Part of a small language model's weights.
Architecture: RMSNorm before each block, rotary positions, no biases in attention or MLP, untied embeddings.
Each number is 200 + 40 x the weight over its row's rms, rounded and kept within 0 to 999. Layers, rows and columns count from 0. The size before them is the row's rms in percent of the matrix's.

# layer 2 attention output (transposed), 256x224, rms 0.113, rows 244-255, columns 56-111
121,256,187,224,178,214,204,166,145,242,218,177,193,265,174,180,131,142,230,128,193,182,213,124,220,157,188,210,93,191,188,154,248,170,212,146,165,176,200,208,141,125,280,144,133,262,157,153,207,197,218,239,161,118,227,284,212
112,186,241,235,227,237,212,236,157,179,189,260,256,247,239,237,221,202,249,212,148,117,248,113,220,105,221,187,178,216,210,207,259,213,272,210,261,188,229,220,223,219,158,236,233,308,219,225,121,242,188,195,255,193,215,209,176
105,188,199,192,153,160,242,159,242,193,290,187,168,196,156,174,189,148,232,186,172,196,248,171,179,210,188,150,268,244,194,183,172,228,203,222,146,191,86,196,156,204,214,199,124,238,240,192,166,221,177,244,226,141,214,211,161
113,234,175,189,250,261,233,221,247,195,194,221,176,193,211,194,213,171,221,245,238,158,195,180,208,222,181,140,240,222,234,269,96,221,178,174,255,243,288,177,153,194,169,247,270,282,160,176,191,177,227,185,232,178,161,188,250
114,103,160,177,138,234,181,200,214,193,216,262,155,192,163,213,246,288,218,141,176,175,226,159,230,189,238,233,196,222,253,204,164,246,198,193,148,126,206,172,219,221,216,187,229,162,197,218,124,269,171,176,252,147,241,235,237
118,219,229,258,187,258,157,192,162,260,119,188,148,111,192,205,192,207,174,189,162,147,174,199,252,173,163,238,218,170,203,174,260,171,186,241,228,235,250,149,188,228,223,201,216,278,216,165,213,195,221,247,232,227,183,240,151
112,151,216,224,207,166,216,213,192,174,226,128,302,193,142,229,192,215,151,222,201,154,212,141,167,202,246,271,141,196,137,182,205,206,175,200,226,231,177,166,237,147,214,245,191,274,204,245,174,249,164,219,194,193,224,263,255
119,230,166,213,177,224,289,230,103,213,190,197,207,172,237,225,159,146,130,145,208,157,165,195,300,149,192,194,244,278,217,181,144,263,184,102,180,255,205,190,200,179,245,195,180,225,189,146,102,235,216,251,170,193,263,135,236
116,177,181,225,214,268,204,206,255,225,145,197,174,228,198,222,245,211,143,242,163,200,242,192,172,177,147,187,231,228,230,221,206,93,235,138,198,184,155,150,214,172,193,195,242,222,160,211,109,264,218,234,205,296,142,215,187
116,163,163,186,224,169,186,113,156,235,100,191,214,229,213,186,136,159,252,218,110,246,215,225,109,158,192,243,252,186,230,228,138,291,222,166,208,243,193,158,243,204,199,226,220,248,227,209,169,241,219,278,233,221,171,203,212
116,155,194,211,170,137,213,191,271,188,194,261,130,202,174,301,167,192,249,247,239,122,214,190,181,150,174,207,128,185,187,221,194,203,159,199,261,227,213,163,125,140,212,233,159,228,206,197,184,215,219,216,201,235,144,203,173
113,303,264,228,219,295,159,174,246,227,217,255,174,228,250,253,184,182,184,150,201,125,256,225,195,199,229,229,215,184,174,144,219,222,185,149,200,209,228,286,140,244,156,185,162,206,194,213,239,249,163,204,126,165,259,121,216
# layer 2 attention value, 256x224, rms 0.119, rows 245-255, columns 56-111
115,158,253,129,189,208,186,222,214,274,274,208,180,202,267,171,183,176,207,138,179,247,257,134,170,231,231,221,198,155,231,125,155,245,237,194,286,174,242,236,212,158,136,225,186,233,199,277,196,223,193,223,176,179,237,200,219
106,161,194,231,172,156,164,165,235,194,143,165,260,228,147,189,222,264,219,204,190,167,176,143,146,206,225,200,191,255,197,202,192,229,223,269,237,289,230,176,234,128,143,241,224,252,220,158,168,221,234,199,211,181,138,253,120
112,192,212,175,194,228,196,203,278,188,244,285,125,230,159,154,175,115,197,197,210,201,146,224,206,278,188,168,206,178,218,219,221,239,183,151,142,170,218,161,217,292,214,214,208,238,183,193,206,183,200,318,246,251,185,206,157
122,195,175,263,199,152,187,194,212,185,229,221,143,172,178,132,128,176,135,245,149,242,152,216,152,203,171,180,241,168,199,234,194,183,234,175,226,152,201,187,140,184,158,170,195,210,211,212,155,201,203,199,218,172,213,117,226
123,247,174,207,206,192,194,123,135,144,220,224,253,156,203,218,169,218,198,175,159,162,201,245,179,233,197,230,203,275,218,151,224,181,199,183,229,172,220,197,176,166,264,160,231,189,259,224,191,183,211,219,223,178,131,189,157
117,274,150,145,273,175,148,207,149,260,272,135,136,240,247,191,140,179,212,161,201,140,211,184,208,247,210,220,247,188,233,148,145,211,201,155,192,165,213,205,201,236,165,225,156,220,155,236,194,204,212,250,163,213,180,160,190
122,132,190,185,161,210,136,172,213,238,200,196,179,175,195,256,192,167,198,170,282,148,255,182,210,161,91,209,167,155,97,189,212,281,177,164,162,181,132,180,208,168,169,127,203,286,253,175,221,173,249,207,174,231,258,206,117
124,196,190,207,223,242,215,211,201,213,204,205,194,223,215,206,199,182,231,167,231,231,194,149,183,257,186,197,282,192,142,152,190,178,214,129,217,212,193,252,202,228,165,196,189,266,202,177,221,215,204,166,243,244,170,142,155
121,172,252,150,263,169,182,231,152,237,161,210,240,260,233,170,209,205,248,172,155,204,194,181,200,246,199,247,269,222,190,101,160,184,233,206,256,120,153,194,166,247,155,240,249,200,215,169,241,146,262,199,160,217,161,246,218
121,207,170,215,167,119,158,249,176,209,186,205,124,173,191,278,211,186,185,283,223,156,192,196,201,164,189,260,259,235,224,161,270,201,173,197,221,202,240,87,177,212,215,269,177,203,227,237,226,150,227,238,266,253,201,217,183
116,171,159,216,178,255,210,184,202,196,260,124,166,193,151,161,197,217,187,221,229,183,188,203,157,254,173,199,146,221,200,244,231,221,209,234,206,149,174,179,245,197,253,192,222,161,175,244,157,269,282,165,159,166,228,197,188
# layer 2 MLP gate, 576x224, rms 0.0784, rows 0-11, columns 56-111
094,182,212,199,220,121,200,195,180,201,162,149,205,198,206,260,240,125,179,265,250,163,225,279,291,195,197,220,181,167,190,233,245,204,210,214,175,185,248,118,126,241,194,191,258,275,160,248,243,187,209,148,199,203,195,233,245
100,178,165,211,196,202,234,255,192,193,191,194,213,203,196,191,200,211,157,206,181,194,163,246,254,179,137,208,209,216,199,316,151,220,168,253,226,171,132,236,233,188,115,231,202,115,272,236,220,240,156,244,199,268,233,185,190
087,186,189,140,182,181,231,260,160,189,256,235,236,148,219,229,218,262,194,197,158,226,249,236,219,120,243,237,174,146,208,152,219,197,244,192,223,183,130,200,227,194,165,224,254,193,215,193,244,240,155,187,171,270,232,232,188
090,225,253,130,237,199,123,218,142,230,185,189,239,244,208,242,81,158,207,251,265,217,207,186,214,251,247,226,218,224,189,227,224,208,182,213,196,163,214,184,191,229,260,224,183,161,232,187,199,148,127,183,198,163,230,149,220
101,213,207,218,203,232,218,236,250,159,176,196,129,168,153,134,221,220,138,185,258,196,186,176,212,174,221,171,186,294,117,194,306,160,214,146,205,182,169,143,244,204,273,279,132,182,236,227,220,242,217,212,175,141,229,202,187
100,266,188,177,233,173,172,156,181,182,187,220,244,154,216,172,201,219,188,136,150,227,194,234,295,136,265,161,213,168,251,175,274,208,132,205,175,223,131,176,179,283,153,206,197,249,226,190,209,273,80,195,216,201,136,210,123
105,237,205,201,212,196,229,263,246,201,123,175,137,213,199,147,242,231,129,209,203,186,178,198,165,212,230,114,183,197,242,154,192,228,235,205,168,171,208,235,244,224,238,182,319,172,213,201,258,142,209,188,191,252,188,206,206
105,208,288,255,186,273,218,128,277,241,133,176,250,172,239,222,167,244,183,258,212,240,233,220,141,122,204,156,240,229,230,209,254,214,193,203,161,205,279,227,292,231,209,190,219,177,202,207,220,228,210,163,141,185,279,232,224
110,179,195,241,234,287,171,226,174,131,232,257,170,229,296,228,179,179,318,220,172,214,213,234,195,174,214,255,245,263,218,224,160,181,181,184,117,195,223,168,163,235,179,229,211,194,190,160,117,258,162,222,265,156,275,249,145
099,195,237,170,138,164,245,133,177,271,266,165,238,262,111,179,159,205,244,236,240,174,198,183,225,263,214,263,247,168,143,238,220,218,187,211,247,167,273,180,251,246,249,175,114,241,180,113,148,199,208,190,180,228,153,197,154
095,241,249,99,174,231,194,233,131,297,187,189,170,185,251,190,243,113,129,158,139,195,196,191,176,179,254,151,92,157,190,167,176,166,160,197,240,168,246,199,228,207,198,126,209,194,178,178,209,153,203,263,225,232,173,277,203
096,250,209,194,114,168,291,275,307,174,243,249,184,247,176,183,144,162,196,201,198,215,156,250,175,195,234,197,162,149,237,204,142,159,257,216,185,210,194,172,186,229,161,191,141,200,120,214,169,195,144,227,164,172,170,207,232
# layer 2 MLP up, 576x224, rms 0.0786, rows 0-11, columns 56-111
097,243,277,185,180,130,238,202,179,178,164,192,204,195,186,227,229,165,192,162,167,247,193,182,210,197,211,149,224,197,246,214,254,177,296,174,174,146,175,193,181,268,254,211,159,261,213,167,283,224,161,261,214,202,216,265,215
108,229,182,170,266,170,223,144,182,225,265,172,197,265,231,165,161,151,238,236,196,198,178,130,236,110,181,188,214,265,230,175,170,215,165,282,202,179,176,191,202,229,262,231,204,189,248,232,182,216,181,190,172,153,137,178,132
088,173,189,203,211,182,197,281,262,136,229,151,165,243,177,153,110,235,124,132,165,176,221,241,274,185,205,226,150,124,195,215,195,135,179,176,221,165,172,201,231,167,247,282,225,200,189,199,217,230,206,251,138,261,195,231,323
095,201,233,192,234,165,166,212,202,162,229,234,210,182,242,169,122,210,166,230,255,227,220,183,210,198,289,194,157,201,217,200,165,180,229,248,138,201,189,205,162,182,219,222,172,192,252,244,221,225,217,188,254,187,214,154,141
106,223,155,209,206,154,220,171,260,101,149,207,194,213,157,210,210,190,139,241,238,194,172,197,167,247,164,120,210,240,147,202,254,143,182,181,192,189,172,128,157,252,169,230,117,177,276,289,147,179,154,241,202,215,207,248,189
108,210,213,183,188,212,165,147,205,293,166,153,204,214,148,193,152,161,206,198,226,206,151,259,198,221,213,206,206,151,196,187,178,195,170,155,164,186,196,232,272,289,211,235,210,200,176,208,200,210,168,177,164,247,173,100,242
100,110,217,198,177,153,224,200,223,234,167,229,233,170,223,229,264,215,248,225,209,224,121,238,263,182,222,161,161,217,258,240,163,172,226,96,253,206,157,149,269,189,227,184,41,183,252,201,248,245,232,186,257,211,230,249,238
104,175,144,122,157,165,252,168,249,147,254,223,176,182,191,191,216,166,237,191,250,194,199,180,199,160,206,219,191,199,258,194,254,260,219,167,204,190,203,233,177,259,187,210,210,118,254,144,146,215,193,189,185,227,203,271,190
102,184,240,240,171,201,182,171,240,203,182,289,194,180,273,170,104,160,279,218,187,229,175,209,175,162,257,229,257,123,175,187,156,147,214,203,179,202,164,186,172,201,188,238,219,222,161,199,155,223,168,242,120,237,192,246,171
100,182,283,145,211,209,170,125,216,155,155,196,268,279,209,182,248,164,150,205,195,222,186,122,107,228,158,272,160,205,177,256,153,202,262,219,186,175,279,216,190,197,162,243,190,196,185,216,153,152,217,229,170,185,164,134,193
096,199,156,257,173,146,203,230,276,261,192,202,174,138,188,220,181,258,182,139,139,123,243,180,202,266,120,283,241,141,210,189,253,184,248,143,186,236,161,165,231,249,238,259,219,156,159,179,212,229,244,139,146,218,209,204,163
100,177,189,205,207,190,192,199,194,226,180,167,198,221,183,149,261,190,186,161,205,245,248,205,176,207,168,195,140,179,170,243,116,233,210,191,111,134,175,196,181,146,195,184,237,328,182,199,262,233,239,188,267,202,158,230,106
# layer 2 MLP down (transposed), 576x224, rms 0.11, rows 0-10, columns 56-111
102,223,226,251,246,252,229,204,173,198,170,184,245,153,230,223,241,176,204,257,260,198,123,245,237,201,267,186,232,188,143,183,225,191,240,247,166,194,189,215,170,156,176,178,271,153,121,225,221,147,256,264,276,184,284,197,183
108,194,225,189,228,192,146,234,146,213,231,175,254,280,206,139,275,181,299,209,223,237,211,143,182,218,160,174,165,147,222,221,171,214,194,212,205,262,249,201,209,198,152,192,222,240,162,179,234,174,193,209,202,205,139,152,173
096,273,178,236,156,134,204,227,194,298,198,144,218,233,118,169,209,165,175,205,229,239,146,204,208,199,205,133,223,273,209,144,200,264,125,193,154,198,171,267,154,253,170,212,290,182,179,218,228,225,198,227,179,187,134,168,214
096,179,234,171,252,288,210,198,320,212,226,236,188,183,130,197,207,135,189,241,200,198,156,268,164,189,256,275,172,192,220,173,229,255,198,110,237,156,179,231,173,235,189,185,237,178,278,169,189,192,184,215,193,245,154,200,252
104,203,155,248,162,210,264,206,194,209,170,142,184,174,180,234,226,150,193,272,166,194,163,167,254,257,183,125,215,168,145,152,263,201,182,288,250,135,223,158,187,118,225,140,145,224,192,242,199,187,249,201,222,160,159,240,273
097,282,168,241,167,220,211,244,170,186,221,208,205,240,212,182,255,121,209,196,136,213,290,138,173,208,156,211,225,157,163,218,153,215,145,214,225,195,268,164,153,156,202,136,186,189,154,213,181,218,246,192,201,199,226,225,235
105,136,136,207,206,198,226,249,206,170,131,237,193,170,251,195,267,230,221,162,235,204,192,197,179,135,210,186,186,190,208,174,202,249,177,208,225,157,211,166,209,165,241,182,200,246,136,185,200,187,196,107,222,143,212,232,235
099,185,252,223,229,221,168,156,178,164,126,150,259,242,292,225,142,224,107,213,221,202,172,246,164,156,194,169,204,171,234,237,210,119,199,221,194,204,239,169,260,171,199,229,167,191,196,205,203,182,288,220,150,193,244,184,227
104,221,242,187,231,158,224,233,255,155,151,155,137,173,146,210,164,176,291,211,168,178,155,227,204,171,229,211,171,164,304,173,217,210,193,208,68,156,143,155,238,265,253,209,205,213,149,203,225,162,191,154,226,238,171,286,188
101,206,253,210,205,205,213,184,216,146,270,163,203,240,63,287,192,152,209,184,182,187,253,247,235,226,274,222,196,216,180,198,249,215,192,185,151,164,247,219,209,244,199,159,169,197,240,158,211,238,263,220,211,256,130,265,213
094,171,246,185,169,252,283,221,213,162,227,186,214,278,290,280,285,207,204,178,196,204,202,168,173,194,176,188,185,207,227,206,145,144,232,199,215,191,172,114,141,166,217,173,193,227,174,200,236,200,152,177,264,183,209,184,242